config = dict(
    d_mlp=384,
    norm_eps=1e-06,
    lr=0.00325,
    train_tokens=104000000,
)
Each number is 128 + 24 x the weight over the matrix's rms, rounded and kept within 0 to 255. Layers, rows and columns count from 0. Numbers have three digits each.

# layer 9 attention query, 96x96, rms 0.115, rows 0-95, columns 0-47
145124138153158147123118117122090134136120098115153151152122124132131139089124141136137129152116124118152104145128120120134127146117151135120138
106128136126158126120127119138152108154111108159119124120086138102122138120147145106113120127140083117106125132160099123118166127109146125132088
128142123135142126136133109116154121105118134134156099117086145130096149160130130112113121160126122096102129126127132116122095130137107144137149
118117129115076131111105143105104142125157162107102147142146133152112105134125114096128138112107127129128148090095142090144156117128121153121122
120136123140139095161090097115121119117102085141134124087097173142107126202146127093056102150095133096117121087135150142117105114132099114137145
139152140113093132127115156123118147125149185119129144129139095142131116129122146148113105114107131159121147113116130099165153131154097151117137
089137118139123116169105138133114095133101086150116087141109167142112110187145115100099127133128128090122120102129152105108122127096090118138100
077137136131115135127140126115094121125132171103122148133154125131155117111159142124133119147106122145148152123127110117120126131130116138135124
132115160114080157071169140111138157124142209118135133165151089149125148081127171151208138130145109158138149177134133118138149143132157133121130
145119116139147114133122132144142127136108094150137132116115146128136126122121120116089135120142135097103118113144104128088109126113146099133156
115125118119138115148129099139105126141087115154107111052110123124106144145157096099094143131117115109164098092125168116123114107121116110134121
109149132125096124105153134111131094119127160078096118130167122117143129121165148122153102162117130153127139149131154149141141115136147147110127
120131109116160117167121092162086164124098081209115148070111169154108133121100093096102159120142148102122096116131109118122078126113079078160135
097121156152169067161141142097088117127128072066097135121104175129134100179158145116081134137094130110107127114122149133127113146121123077111174
087105175128078140104143085105096159164117104145125146114088156145166129153152130149158147140136094140109144155147159144131147124099168107151108
135148085094165125140121078173114111127131118200125075090172136122138135127174065102086143139120170143168123090091120143112058106171060135138128
127175174191168178085142143122149091072091114107118134172093147200139074174096183143132041177088145169173162122157146185089170126137150175116110
105127168122081153097136084093128176113108113125177159168131154135130153083127123130191113162103083167105144181153159138136131162152160145131088
157108158126075101106131135127122112147133155098104162126115166129138103160127126137137077132132084127071112109117154123146127146126165145117141
044164129136166130095150118152132134112137137140124145129157134150155101126119131124095135157114144117129138128134158114105104158162090121140144
141125098102115161143141132164156072112131122157135070109139084135134147153119110160102120091143169105161138098103078136090124086122164130133141
141086113122128126117138119116112161122122147168177147126128101147118136091141143135147136106115150115151119147126164150135088153130096130119151
131147153141110127112104099153111074115146131102110142113168116122145088101158131132100058162132128163147161121109130110126129086177116127131127
100151136097088094130112148098129169135085134110139121132158120109104121155147144133153132109141144122137123128118127112139123120132121129139139
129097132148121149127137166135175147088120143082132118150131080118116148105146137136105147136142161130114136124118131126126130143155116156157120
147133114139159162111146156128137127132138142167141149133140105144175127132079124159127112092139128135126171134123117106111160161118145126114119
102154139135104130121135128125108115107129099203145137081080127104165151109086058122107103110069115144129145139116098148120129147111140142165143
107083135159124155108146126138148148104136114093104151150121166125117115133115131127161099141110097131114140129130125145156163141094150141134154
111130116104121191108126141153127094109134143109083110139138141134160128096154095141110148145152134161101146121091113133115116120182168134140107
146134107121162129077138157156132162146117102140159082159103063175150140136125126142122133103139142085194091149132114133155094096119123119115129
147147128130145143122121149126113192129120145103125148103114120129114115094147105153168122103116101144130113173126160112114141156139107112130166
149105106109169099131142141133154124145137128141137106137142127109155121149158141138108122130120113120114151133091102093120167116133109147104087
140124131121120126127130122120137135139123130123126125134123128125140123131131122125120144128120133146117130132126124138126128135134136131121133
137116144111118130129121121123131125128125121130136118137137141134120126126122104122141126129122103124137120140121130136120135131122114131117104
126126129139129129123120118138109117129127139111119126107143129124152128124125146121114124117136125115122126124136133131128106126120140116142140
134120123129132113116115132128120138133145127120108128129126119128124121136137139122121138132137150143117142138129117130138125124127135120134129
118128117138116118131125116122105125121121134123107140128130126138129128135132140133131133108134133117141129124131120120142113125116153117137142
122135130125123123123137127148137128139117133131137128129126120125126131132137132133121124116126122134127141120121127130127120126144125122144138
109143121130146124125131127114107137124135131138114130111139127141118132130125127125140138127118140122135121130137120128133119107128130114131135
120133120125137119123126128130106137136124136109121122123133133135139136144133136119140127130133138121118135128127119137143114122135145114126146
110132157103125140127133119111154141134128124153153119141123123134112129104123100123146117126120111110144121133122136130125148135137098140118114
122112132135147109132138125140114142129126133124131127110123143125140134144129127130124142108123154133116135136145133125138103127134134109145134
122135119141123120124137123132116138129117143129103111103133126129123124134135131111120130117131136117126134117136119119148111121126134113139138
136138130122122124112119128123132128132125134128141119135137133124120127117136102129144118142121126126120130120128113133121123122132128133119129
136129125132115123132149113122111153132115138141148112099120113141129129117142125124127145108115150131128149146147116110136105138133126108144125
115123107140141119152138140128104137128128144109104134115120142126132125141135130129135146110130138105123140118129128138129104117143139094136144
074099135113128137132165094135114137151151114135149121091126126135120144135144140121107150127120139096132129148125131112145108106135116093149139
149137104129138112127129125134102124099126142146093096111156113127121136139132121121136130119118166128139138130117120135120134114125104125115130
102134139135138176107124115097139114138096115144166135149133108144126127111137156139131138149110128137148115138136149144106131139131135142126111
102079144121106164122128092109115123143123127129173146122123131120132135088157159138129124137114104118135133149126151124118126155128133119139111
102130140124127076120177170178174113137185147100111170132098154131156116180067058113080088133136081110087082074121168127188062141160116118137172
000133147091171129106172105150161118160146085157163133120170110160133144162091134087119141140119145042129106123129143121123063134162058102151150
100097079086092181192184099142158064118147133185137080093166070139128138133097099177172148043128167089187140103088098131087100111065186079161202
110042087125091161104132139108097158165138147145183231104145059105153130076172145130181102074106097122126174135121220168144094176167067105111167
165139195151070088132130078136139077134132174127123178062174098128138028100153099132098027193128171165154124128108135070133163103215137091091143
013222155114118087110096163092157198099117105143178112171179116092104114147163170118152159091155183143174106087075118126154163095148128164124162
080066129148090147128162204129170172066101087087177097162107014094128213079118134171063197130110175162093131134126137109151097129142090167255124
159128079163184162105187176096147180104121160185141179143177069115175128079045146186163090083093131168141191142162160074109098191091121136119085
086210111155080086103106145095117118091106103177090134080057123104169175082101006089133082094043104113088203130111057128108145204129162140169151
081035100194159137113173082200189169072105110090079199128116181154078072155152137111206082147117099143135125070118067180203156162101150171090175
100106104052118229091134104162106106097095161088033108137178128176146144111111070150138164143209086159084163084126102150177120122186215103141097
107108138106177120006160155173128149207077105108128086122070041241184093161113164198129134112123126080187076193179133125196114096118114146152116
175131114118134178122122185115126242149120170093125106117095101134104128037180066165211118070076093175174092242125165104056153132126122124139187
169115064121163029132144103117174140166159155192168100127173128104192104184182147133117153104118114114118108139079099064160197115121076187094104
147180110123139112108118131127104132108098084147152128140103151164127168132133112154100153138090161116131115114162122141113097109129119144116113
115121132125121138150116145111149138114124149135119124143118146100122106130115112111138124147133125101110124138141113128142123114115150111131125
142121139152113124154136104152142134123138119135139089134098131118137122125088130111153121107132155115152123122153104133112130130103141131123119
117136138098080116140104134070119153140160133101096145111162146137132132143156151122143132135129105105106122137124129110139148143126129094146148
125141123134122087167132108113118146146122148128112116143125128131123125124143128083146102141140135105120126127138131133126127141130127117134119
082162123099140123122095104050095117108138145084102134085137142134139128159155138114100160151093095100093120113131153108130123123144108113121147
129129114114122123177126138124149112151127122145135078128148167127128137123136121110125112138131152102117107112130125133123110111152130121130148
078099154150133078100099094085084104163114157080111127149172149117160125159176140140140212157139086134089161137174190126146128119122131115141139
119139106126150170081154149165138160117131148101110102124133137140104132069098152145143111135137168158177124138147110120153134098152139167096111
177107153138137136141156140164132100104101119108161115169130133108143123144127140140113083116165149158129119123116139150102118136109124141090118
115129110113117068172090114146105140155114106160152086071135134117099151187133124078143136144107138065125137094108114111110095124121066096128132
106121150133113152091138112090120099137146187069089126145144122096155082138152131150130134161100097148096138138128125105146098095137159128109136
166120121143149121153144130147150137164102134126128101117124142126135144113117123122148121104160138125136122164124126108132139110140107102161136
111076136116109099203111097138120103096124116129156140093147116135151133175147135091112135086138107066104140112111131125098096139115103096126122
144118105093145139166121136163141132149120122179126123083119098120136159121151086116106136112127140087135122120092111129108107133150129133135124
113108131122132101206114095169150100158126129186159066048150100125131162144164140115095150104138134096138144081082096119101108117132069106151133
107151155160170162059125141091109132115108123097107160158109153140143084106161151148146109181136116167129152137171152137139151139129138142111114
134150115140141168081163123123119165079148122125127194147137113123127141084113116141164101154129140209137104147137122132144162163133150135118092
113118132128111149107115101127124125123133124162126135131128145137128141114095117142131137124144110123140125127126149115141132138123145143148123
111138139148144126121151133117111138118125132097126155136119127124143123126128129136141112144157129161110125135136144133135139130131126112105119
126148131119127127128141134105136129137138121118131120117139106124124118156116136126149116143107139114115119126131107140139141114125145119127148
130124110122132124142125108132136132115129111150143131110120136146132136098125106126123099110118118129164136135125148113120127150123124140133120
121142117128130137104131118135128111115136133133098120155136119123131126104128141117122124137120124148141108132119139117128147120125127146110137
140145140134118128125127134125122119147116145113117123146129121138121110136129152137142120126109138139121127122144150123151130123129143129125129
112126131137126126113132139106119138129109131105117153145130129100126134132147131117145142162135124138118131135135129138138144128133144119105133
141152133123130135112127138138149127146109128150119111118125114135127118110116128128119120126125144140124133135137118132144122148128126146132131
145129129125116134128119139147138124120111122168143121120106130131135137114112109137100133103129142136138130129116101141103105139134112149141117
114114113132127126117134120114113135106126131135127139152125130118123137142119122126117126131129127121130112124130115141123124136125134125115125
127120127135117141124127117148143120116125120135134132129131131114151125097147117133094144117126125131110133148108125135108126133136120137130123
144154120123142119135114134110145144147107124146123097094134130153117118117124115128143118123122141110152158122140107125135122128138115110138136
127125125118131123113119126132097144127122117144134159134126129134135124116128141137126127128134127127134126139128145135148111124137128122119118
096114141136124118145132142138130111125136115108137111132140140124130128122135127131117123144143123123114134121117131119127138107119122136128126
# layer 9 attention key, 32x96, rms 0.114, rows 0-31, columns 0-47
128133139123132114129119118140147121139128133126131122130135111135128132123142138136136113106136137117116130129120128133130129131117111124128126
130140112139118135116135131115111132119144128126129133133126116133114132146129123128137132135120124131136123118135128121132128121118124134120125
120139134121127118135126139115119154138131127153133138162129132138115115128117112138132130121134136142148126123116112127128128120127121121133107
124137135117126119139131132150148122125103120130140122119121092130118127133121132137129112132126135124127138130126132135120124125135118130115137
142126130113126140127122129137167130138120116140134128122123092134124125135125149145106120118124134134132141136137122137123135125134119122108125
148114125104132128120111125132152112148112130109125148110147106114153131134138144122135117137137145118121131140125133141122122132119129140117148
150119135128129138122121114137180107136104139120150138116125092127151145126155166133100131128136134131117130144123141154127140128133143147100152
133116110122130117108126113113128124118141119132136139093136116116124121141137131136123143139136149125125128132120143129122122128128124132132161
126145119139126138126134121114093118117150125152109124137120160145096102121114110132126140159111131137115101100115133137136131129142131116151103
121152134116112139133116136142143141134118140130117122110160098136122123128118124125146119111136136128145147125131108109126129124149118134148121
134110130129153128133116104110152160128102148109115153116131115124150144131142132134121140140164123102127147147122162108126137138132137127136153
152145099129125123131158130129107151130097137150145119115138144133100121094115100118130134126132117124125101114153149114144102135113108086141108
164110119099128111110119125137174134131076144136146116108167059112147134155141137119144139106139145121144157133158099124107100119140107144116118
131131135109107133137127135117134153127119134108137129126137104122154138146125142118161160132128130133123122172138122099130144118135132132128129
099093139125159112163063124129131165139116134084121122110148165072146116153142122107182157104141108097089144124137134074140093147151128106158122
112108123122150134123129102120144129144112151112139145113139105100142114151131142132128152138145145118106163135143147138109117109138114115132138
148161152147146185115163118126135112125101107150127155148102142163140113118102136148089063147085138168157108107135116167102134131092113155127146
148128154125119128146127112148156134131085112149118119140153140134103117137129135152131074147100149122144110128121128145111124126102119105125180
137145136122143121072191128070096149146120116089091151131108170132157114106130127120115098110152121105126085115135150084123133141080156143127124
117145117129135094143134147121135166080165128148127125062095125116101121140137138120116130105123112160117139109079111105168129126136152120142056
138125136124152130191125165135110094196092090134121133152108090110178116135114111140116109126129099141153138115171087148141124112124143152121099
109132103119163142095089159142132090168187167117169087110129144097121124144123139128130159089159126159138167221137148120124116154192150132163099
152099134176111119096108170058089046184110137066165149111110087082141115141113135123068118115073224116131143129111069151150124137195119059142060
129091117072086114166156122118170223135151158093170128128112153130100087150135109119055131153181158114122137091162147134144179052081108078117148
095145128166103123098123166202110173064113118147141088129128124045104117169138145139104121124126125119165108089163143140113150176191120116175132
157140130100134122083134131108121110091160154143135137101097132098166145096120140158124112130112155134150131147146110123162059169147137138107151
140123102097154161073189116157177094071023118141124111175128165159132133059135164137098103151148107074109181139140100081152113157196166149142099
107107132160143116124203134148125118122121089157188160096137148105027154156152144109109129145145094082119085226133108133086101154063188096161100
130132103103134156112153176141144150150149146148110120092197186095097107149141128123111114139133120141126139204062095094113090097156144180131148
151132109138178176067137128208163170141055139151148074077114107078116133124108129129150124100131250126146102150064173154125118073124229148128118
111076142115095153099105101077104099056102114144135179152147066130097086149129121170174185121118123144139152137036105144176156123177084114085139
117131137129165148152158160137107163152116103126093157068187081123109085173141109131075123134122112130136195126108147112121135116084152137147163
# layer 9 attention value, 32x96, rms 0.157, rows 0-31, columns 0-47
135127102159089108141125155111151161125150079123108103153153114094182139121095146113120118166161121140177122155182119124136169091154142131089083
125082127176153093122144087140151182169135107148159134082148124152159101135114146123115132107141120101155165144098129121136160140128132179114129
107127176149161139119103142101152157097140120125151128131150120144151119126132133045126119116131116114116111110145079181119109117150137153111135
134126097096135113130133145153098114133116133121120120130155135122094111132101116152152127102115135114090121129121151156136168117145141154095101
129114147127142097126144171188149122098129086126093141170148088135128075129123091117161117129101106106161130126108158142139116127104129118128103
102168177104148100141169126105142133115122131140144128160128132127132121144097144068132139111168101113109121116093107146168109120143140130130105
117145090106128164125165125116101115127106084090174119128146117124109134137102135122132135142105151108154121160147202150148186107137086136131087
124144119086101117111095089165110147131145163132124095122157119092153143132157128089096113172125089114132091148145176163079136130132134103123110
092138167119130110133117165102095114149130105160153089133150148151107125104136139166136114122099136110083100150157093127126122152141123155079173
164146103125109138127144115150154138155124098106091113130129117116117099101122187124144122175107121112122087138110051160131122162115120088119127
091146147158148115143127103135112134125157103086078133112101115128118132125172072119147125143133148128132135140134103142152166120136114110170110
121142126124126109128107127128144070130151100157116159119124121141139164139078159103131103111136148101176117114121168111179109106125139105149151
130158119101070120123123188170117122120134143141125123127086124115109095136120104097134106133123139137124103117138131136124102147118124145130139
172150101151131164142104137144106143172120114172104161105138135121108141101150152106120117136145111155097148077141153177126122093151118144217128
139112173085141154124107154139123133139152096142062152149085122135147136131182161114166114093144139101142096144120120119157185106123116123169086
188100084121165151136100113104113131094128183130128107112133112163146126125167080119156107126155143146106119111168105125121149115127158114130102
087129109156133177133155095095117142156102118065111085167104127141114121138193168137127112086143132122136163163117118126148155099133121112111138
108102148101084140111151104136112118097120074100104103129124143118120080125114140094147110146135106115130131113119131127119115127156153131081114
087091124134107144132118069163099132118135200124131147108142127123161093162082146111133119191142137111104136151148123103143141136117115168184087
136135121123120136148154149158108119118140143094148145137127123131123162145135154149174103156136155111112122105142088097090157094140147099123095
120108148176121155119117132114144125081118123148117104149147107118166122089126088091163119143137154096130134142118126127103137145076078191148114
066118084112165137141136089160152130164114099159112141141128145095155163152135116169099141124173137118120138128137103138101157156115132110147126
100119058089143110120127136092160131138141146115167110109137129157131136141105110116119140138106128178140120132119127086149155138120080124165100
112128131126147141132144092113149141133147154141152131110117109115126123159144111097170102100119152111147117113135095132064132140140152154165156
160116097165107131115109170114097142112139133155139108179142162109144115181155106108095151194135168114129092128119148120159119122123097185162116
139142153140128156128172103145116127133143104143146116090140135127108138092167086163112111149114107101090113125146132109158110123163118126156130
123098158062134137141139137123120150143126133102126134104150128145105088133117177148128111128107109136190126146131104185179116137099109155182101
114114153167165125131140137100138118113138092139149115142156149117105084137105118125097123144127113135147128105135117095088139096120108092109105
132120113152109097127129119121167104105140116094145131144146131163126079136095074155106117147145125108102141124098164106115139148127165129168107
117128160131109177153138140099118149111142123110119151144132122119122157154068071167128126074109145094072151149118113134160103115128113121131106
158136124122172092125120099156111112127120144099125145126131129133109163099110138133129113150085133146144112151138101094141151072109133132183138
140137129137126125112173140124191169124141067117143154122129117140125086118115123149130144101145126124137116122174173143167096106184119143111133
# layer 9 attention output (transposed), 96x96, rms 0.148, rows 0-95, columns 0-47
115134154157120144153120114141120102131140135124122131132139133141121127136108124142103129128147147121136137146140137118132125150116139134135141
123131141133142105133137146125127137131090126125141147111120130135146132159122135125144103098084131124114161104140130127136129136103135085129115
132108122138126125142136134121150154143129128121126112084123123113121107112158142125112138108147112126126124146137136119133138141122119138132108
156125145115176141125154108116114108118111124116108125094127098141135150147138127135132122132135100129141125114119129112120107123120112139152144
103131128116154157113124112120117125125163136115119145121125124147133124129139134154122146123120105142140142104117132108126122110116118122162146
139147127118140119140156139134137124092110142116121141115133120124136149128159127116132137151126113125098092143142135119149111136121116129131111
133118138149162147164127127143142140131118134124129143092108097151101121142121107111126155122135130128124104088139121121125122127127130133135132
132147127135152127103192145135114095140095135119123100111123150108132113142116115097097142122158150126127157116132121115155104116158122114140120
103146126143133124145132095147145127100145140108139132124123137127115114126151112142121143143118104142132152092132143093119134138119130136138115
147134100137140140159154164109134157102104130142093145113142114111119122130138131141120121126148102140123126104118135112120136148117127144153079
109110125134108137131145146147141138108113100100135116121124139094134120113138137141121128126118151128098136106100123150109153112146125125135101
121160103131108121115142118128095102138140111132117128158119124148146153129130117142120101119126134149134155103116122123127133141122131141127136
102143128140161110177156098141147120122128133110124148148110109125111131140111132118136116133129094135124127095142142095128141165109134125109121
113117147108134144154112136147131130123162147110120118118117143137152127118147122132138132138110122127129123120116112122124120108117123145110135
126110123119154118113136096125109176133137138139120172115112130130138132110110137121135124128129145134131137124110108129149139122116147122095139
144139128093111141144149109119119123127145129142138126143138124140129124112117114113112148144118129144136109167139112110135124138141123164102166
117137107121111127117115121144131122112140132133144121151141134116143117104116140124135141136123147149134091117110127144133117121128153109124151
141115143139155136107118115101111142132172127142114159129110163124106123117131121117149143108149129143134134138107135109120147147104130102136149
095143126135133129135112141116119155122122130104115133135133146100139131130131141145108137112095119151108154147140146126107110129139119126147113
124134149131143155189137115115123129113136115139126139111095142128141126133123132147092117117143113117133130144098139115101122139136134150102125
138145135111114119120143116159100150125111130095123151105116092117128111125139125143127110140105122114143134134123119141144132118150137138115123
139161127115124122140161159100097135137093129138121109151155142131105123140108132102091112118120128119120099123157106123159107124111138136102120
112144120129138129149126145159116117111116109159166160124119084107107135130113132122123135122121127104136121137143110127137126127112151153129118
113124112156119127152155142135122097110098116125142122136137143110130104157154146132081116144130106109119143162106129123125139140113123143133123
142125159111131137125128120140119121126162147152144124104147163161096115145117137122111159100146114130120082147142129124100117105107127117128153
111125120122124114101142119180156106098113147136128105154111097114180132123130123137137118144148117140138159110089128138132145124116123129140101
112106124144130141142125142140121116141156127119147110136103150119122104132120123097123142123122136134130167127145147115104134138157127122147162
129129135144142112139137135137115149142183140124092133133089091158160142119147128129135127116120138163146126114133160111117109126122140115125112
117110119154136124075102121150109103136174138124143127132097096136140131156110132143147113113105152144154110133121140145118126116120116122137156
121118116147141128161122132149118133133132117128117110131101142154128136151136119137110154117115130139143112089123120139085151135112140118120141
136132106101069106121142125087127163129128120124140140157126092126091148113153114149160124147134152135142104130140118114132142140121136134142116
132131108134141136150144124136133126127129125149127116107121126134125128119135131124109124104116132139151101144121143133127109137094146124123139
132153111118157121124138132083108045136125239110074193091137098201129127213122132141069109116110218110157155160144114134106069176102147187133139
153175129145089130121145166090115114154068117113179131141102127151118149127178136173162133102074154179118123108202095135075078096160138026140182
129095082133096132122160173139122150130114117117146148065099072090089119083195150096103126138095153162166145195098147105210177128110075192133173
197127152177180197101121025175115102054187081069138127111161102135176186134162095153148140148136086137205125074166097118121060106090091113129157
083128121127121184116109077164110170176142187102126170112135114099152150097161184107086146106077105108123111094145098106144165085132119144167102
159116124126159144115142139154172100074212093153139129076125118130138162101165150123167117145089127127093141155181119149145129173105107079133118
178090121168187112162101092159196149158137172134094185109067070089175187200140107081145129109145073155121120063106119055083071128126133157131127
135175107135149147129214136170119122150135129121138146131048135108150103135076059138091116096163143116145174134169112108197116094135091066165106
107154134168105158103147136216144092061165123097137117155136128097111119119134086095154225112128134145152141070088135081129165125120100116143068
141154079152091202194140168111124125095186125116090134146137141123102112144119162120135153112140112152127112120117151126152110089130181136156090
129104094093130168111149128138130158173100111113164122180151222100122112093150160159134134087127160141047136120063149086095152104134102128119163
076133151196111144141185122111092151133159200150128092168084110108094153133190080179135102057102114107085157081098078154117147167119141172077094
055097110156165116131141098131159104151185176101131193167147145123123148086081123116141125143122125113141175084110165100103177151119165162104115
054085175028079110123119177132123150132154166072116160093117146145162119127169119091136091131162114125135160119137084101188138087089125102092125
116087147139170129118155075075112143132154147180155158113148155154158115101111167088108108130147140099132134165106100139139121140098143172057136
080109099059106139125251117087112105205134081118146153134161137114156169161104146126065194144097144187083120158134157036106104167167099153125075
108152100100127137136116101125192094070129110149167108157113166134140148083155194170106155110121153135173085105032160145090096134088159079160159
199153124138150211126124138155083151155179118114113194146088207051147139144132154123214150091109129124126142139091129124067213141105126149152137
089161090113184099106093144095142177174123136088126175126113128109113162139138166177071121093108113247119166165150155081103074153156108139106184
090099099093103144140148094072136142094144143148187121103102162128128103150117182137076075112141077141159117191079150141122131146150104182107173
184183164136119162112084118181077153163148130108113150092145150112096081123148151110052127105109129140150143158106115135118134139175135141115127
180139104157124131116170150042119151129139164113150090215169137113080128160119184144109096117117169102081081077141117137182044124106168146081142
062165119156124068106138137199140129127148113147179179114106060133126117108093134131157126112105059041082196141153161110079068119115169219134088
096140110173103115170152143084138058146090117155145127208135137148101095116152126122082127144100123101152115215091134088144129095084127120116168
166166179079150103171139168196080080210166163080169150079153097152131106140047117123115158073162079106113080114132123144092091133081115108082147
151131146091114090137138123148104096059112174154158127108127130075149118156117174104116139140131135170132124089062142107132181149097116099140076
118110085130160154164156129124109130099089158072178152152102119090109140140148108059134170112084164153110138108219144078067183127178127115100174
151126137162129079180154150181107192189156113094059118110081122210101200123126199142110129136128180115176093121123138127123130141176071134153083
115140145132152138130078082170131108177111164099118108124123039150175160185127173152133098051106162182107079127142136162161125112125110124118124
161101107173144085103070140117107097149099104114115079174099158145133155141160152124103144161115053167143143112075140106046185179090116121083179
120122109102123076163127145104122174054130125180167179146122120133108126109170088191127158107128179076133136129135084114161134169115150143166101
116139087142017163138068118174143096128123162080115069061079074163141192086100132115151103113123156106191184144101146102156120160083145106171137
108139113133121124107148132154103110107120121126146123125129157103157130128122140148125130135129148136139136126109112146131109130169139109129148
117141149150112105145096138112129138159104103116103131112135104138119125142113131103131095125112125139139152102153165136140140128083133129130117
121127143135111108124125116119125147126142129120121180122130128131168115139120123147136139106131098131109147152150134108115128143114147111147132
135146140113149146137139141112138108141137120146111118134130132138093141126129147114123120121118130111128102145121151110124133120102123149127117
111119129139130123113144141134108127125165100128119163116128123121136122131138105128119159133144103139141150123099143119122114107121137122129116
150142113121141139145128117127142140112096143100105115136134131147140138134123138115116105112123139113124116127138124127114113124135150172103131
126113129130147155142105138120112132141121121134145117106116113144103123125127126125154138116111145122135131120128127134139119112159124118107125
106114131142170142114149135125122088139132127150109107099145156103130118126149133116130139133136135139105142101119116134132127092131109142140104
098118139127119118128106098139151128125126151108150127128107133154122112118127117144121122117133113123125155115108139123122157152137132118146112
130120131113169148116135126123128153097115128140100150110154130126114116121139137117110140113143124126132120140098124128123107124147122149116080
132124116136122125069123137141134106106108129127146119106131162132111120120116145140123134125107146129145130126121117156128129102176132121138116
107142116116141103142128133135110114155154107126118129143126138151132145130134110136140130147130122139137127119113132142131127127097147123126161
109112123154131131124135109117100142108123112135124166132107136129138125133118117106166167122129119136113110123129140116154136155114117093124137
170141119131153126126160108148149112113115142116151087126119161155138130118111151143113097107123141110136136130127133115109132150137120150139135
123129125131141176134127139152114106110105151103148126135112151123126135146123134141119148097128130115128087144128098131133089128188170144124116
147144137105137128129145129143146126106130132123126094136126136136122124143119140140116095114122121107129146128140130125129124140138122147125172
113134143135124133142112139128077110138135137156138142137140116107127119122102108124130159133106144147147092109130100141165112117161135119119108
108116133150119129135110125105138139149159120133109137135106123133098146113137107113121150138132129138124119107122155121145139130099121113147136
095160103125158133149131137145114107125112119120129082134112135112142138146144133123122119162084148113120137117129141157126128115149138120128145
119129130132154157151142137149127104091139136110133123133120138103147124151139120144108137125133132110121113145097127124108114119134131152117128
152134143122118114111127134119111143128115136114138148132124095152119140119103114120169132129111112133116133120131127135158122102137149128124143
105141142136129115128117150104091146128124114131100162123138122126166119141138122108134137133129116129112129138117117142119141114116123120118123
121113124129120147133128148150122117133104112142136126139126133096125118134122126130123119132128149146150109134138108148142116148151143108146156
118130110149138134138172131137113114096118120121130122129129145103133123170150145126093118141131113108102126136126162105124124145118126139124140
117118131125113135125123094103115158098128139159135155123112136142132107142161144143143149110119122127123122135138145119129133142131134090112116
155112142136102116101113123122162141154095140116130119133130120146105115092116127125157100100153136121139140103135135116128161145133109139147103
114127126118107144141126125143130093125151144138138121159110144118133115127104123134123133138123134110140165132100133132133104165165132113139136
128133135148111121123125151138105122124108147109131136127116111125144117134125140126113135083151118130129104122134128130119120134136150128140108
102138106120154137106129148137110099133150092150115134115155126102112134131139119141122138164091142134151121121118126143107121111127127138126131
135119099125130145138148129154106117100134123128141129114118154116123131164136134135121144110131153119124107136121094149125103126141155111099130
142135127129092132103133131113110127147118139142124125135137101141120125099126126112137142111127133135140096126121119121138142156144112124131112
136128143155145148162119108134134132122117109141091128131125149152127142127132116129111122109136126123122114120127136135138121130117117134124121
# layer 9 MLP up, 384x96, rms 0.156, rows 0-12, columns 0-47
141174138161133191100129131086119117100105122134092137152115116142145142087122152122114121174107126149135140137178122119137113127096122136147103
096159144208145166092150152155117131201115112164135131074154114122143085140119097129116090150101105186156118114141149190102180129100141102157125
117114156122129121097142129143135138133101130139100139151140148099150151129124153145083115126124119133153133141105150095092099154148126196149108
148135136121139143119126127155085091141118073130130176091150133187148152120122131132119118200094134149111138163132150148128148130087168121088141
147112154160164156106151141133098153093113086107099127147097101141144121141088145153126122116114109136142121131136118157137150144124130084095124
110139106162175190116161148128150129114103097105153140126072126179140114123109142158095104097108097132141206158118114118136148132138147156128089
148144142142122133117148126113144085108102138140138125141131122091108159106079140204111133093132123139092147087143168146062138138122121164156089
093108141160187149116129147084081125114108140121113143103099140131146127089135102163126095128110127111128147112132138117098100156154144131119086
154141153154185176090156136075076093104092135091088145140072111150145139139113119125127106142099098147097145143111122164132108110138133167102131
108160111134198149106102130148162130162139153161125187192114131127169065129113135115108108122134093118127184106140085137148160158075149154155115
175138141136105162120163116140141174109121186092144155179088122149130121092128120126158138127106142197136131099147104113102128112171162112157104
113110133139149134128139124124127154154137142114105158093112178170155115124119115160117094128112140126092142098135164140092110168140121127127063
096137161136171089138129104097126117151135115155154154108128137141153102106065089086136113138102143132129136097180166141138127134107142132137077
# layer 9 MLP down (transposed), 384x96, rms 0.135, rows 0-12, columns 0-47
166162142124160163104146111118094063145100110126070141113109206172191111121141145128148072120101130174084182145146134118112119146107183155110059
161133138088168150015126105110149148080063150119092112130103201189118161113110111127134094136139182125106136119121128106159054109110177135123099
128110131130103114097104137129123131103127152127171144158103147136120151120109132125111128125124141156125120110144151113133150156163073107092109
141125151141144131107101167179170124113131154102102106140128151084137101161145110093130122113172152157136119128123161129118084127159118093159126
104131171115090152145100081125119153094155152106123149139128149119123152136143120144157116154153146152082107142154158090148114120122155127109148
161136144155116116122127103078099127103125168126163116116135167117189132205146135136135091124107153134157187083097133118120161179143112130109121
121125159104116132132114127148131085124115128123138102115148103140139104160117129146151122119143102114108164079152165130107148162141119137147157
141104077115131091113129117097114149142131122131174179129134160160124163123157156092150160140137123139129122113099084101135116137114098129111138
129179129121086174184162147092111098136163119108093132109171166182109092209116080184109149155148119161092137125155114145159149096131085139122119
188123149113066119134113107174112140138096129157141122141091084113182114159107118125120089108138091083123154159123105105175169110113122129126153
096110122168133092170154125130128103113109118123129118128159122127135127145147131148133126124097082138118118126179139125175120126096077152116132
157062099100151078070157098128121123155138136160143106112125181116103130120153162134091111145142095089145139114092124103126110104200082123101143
125130117121131125127171150132087123121139127104115140121132156082139112119127127162142138135121110134123113147135159111141113142165064153155133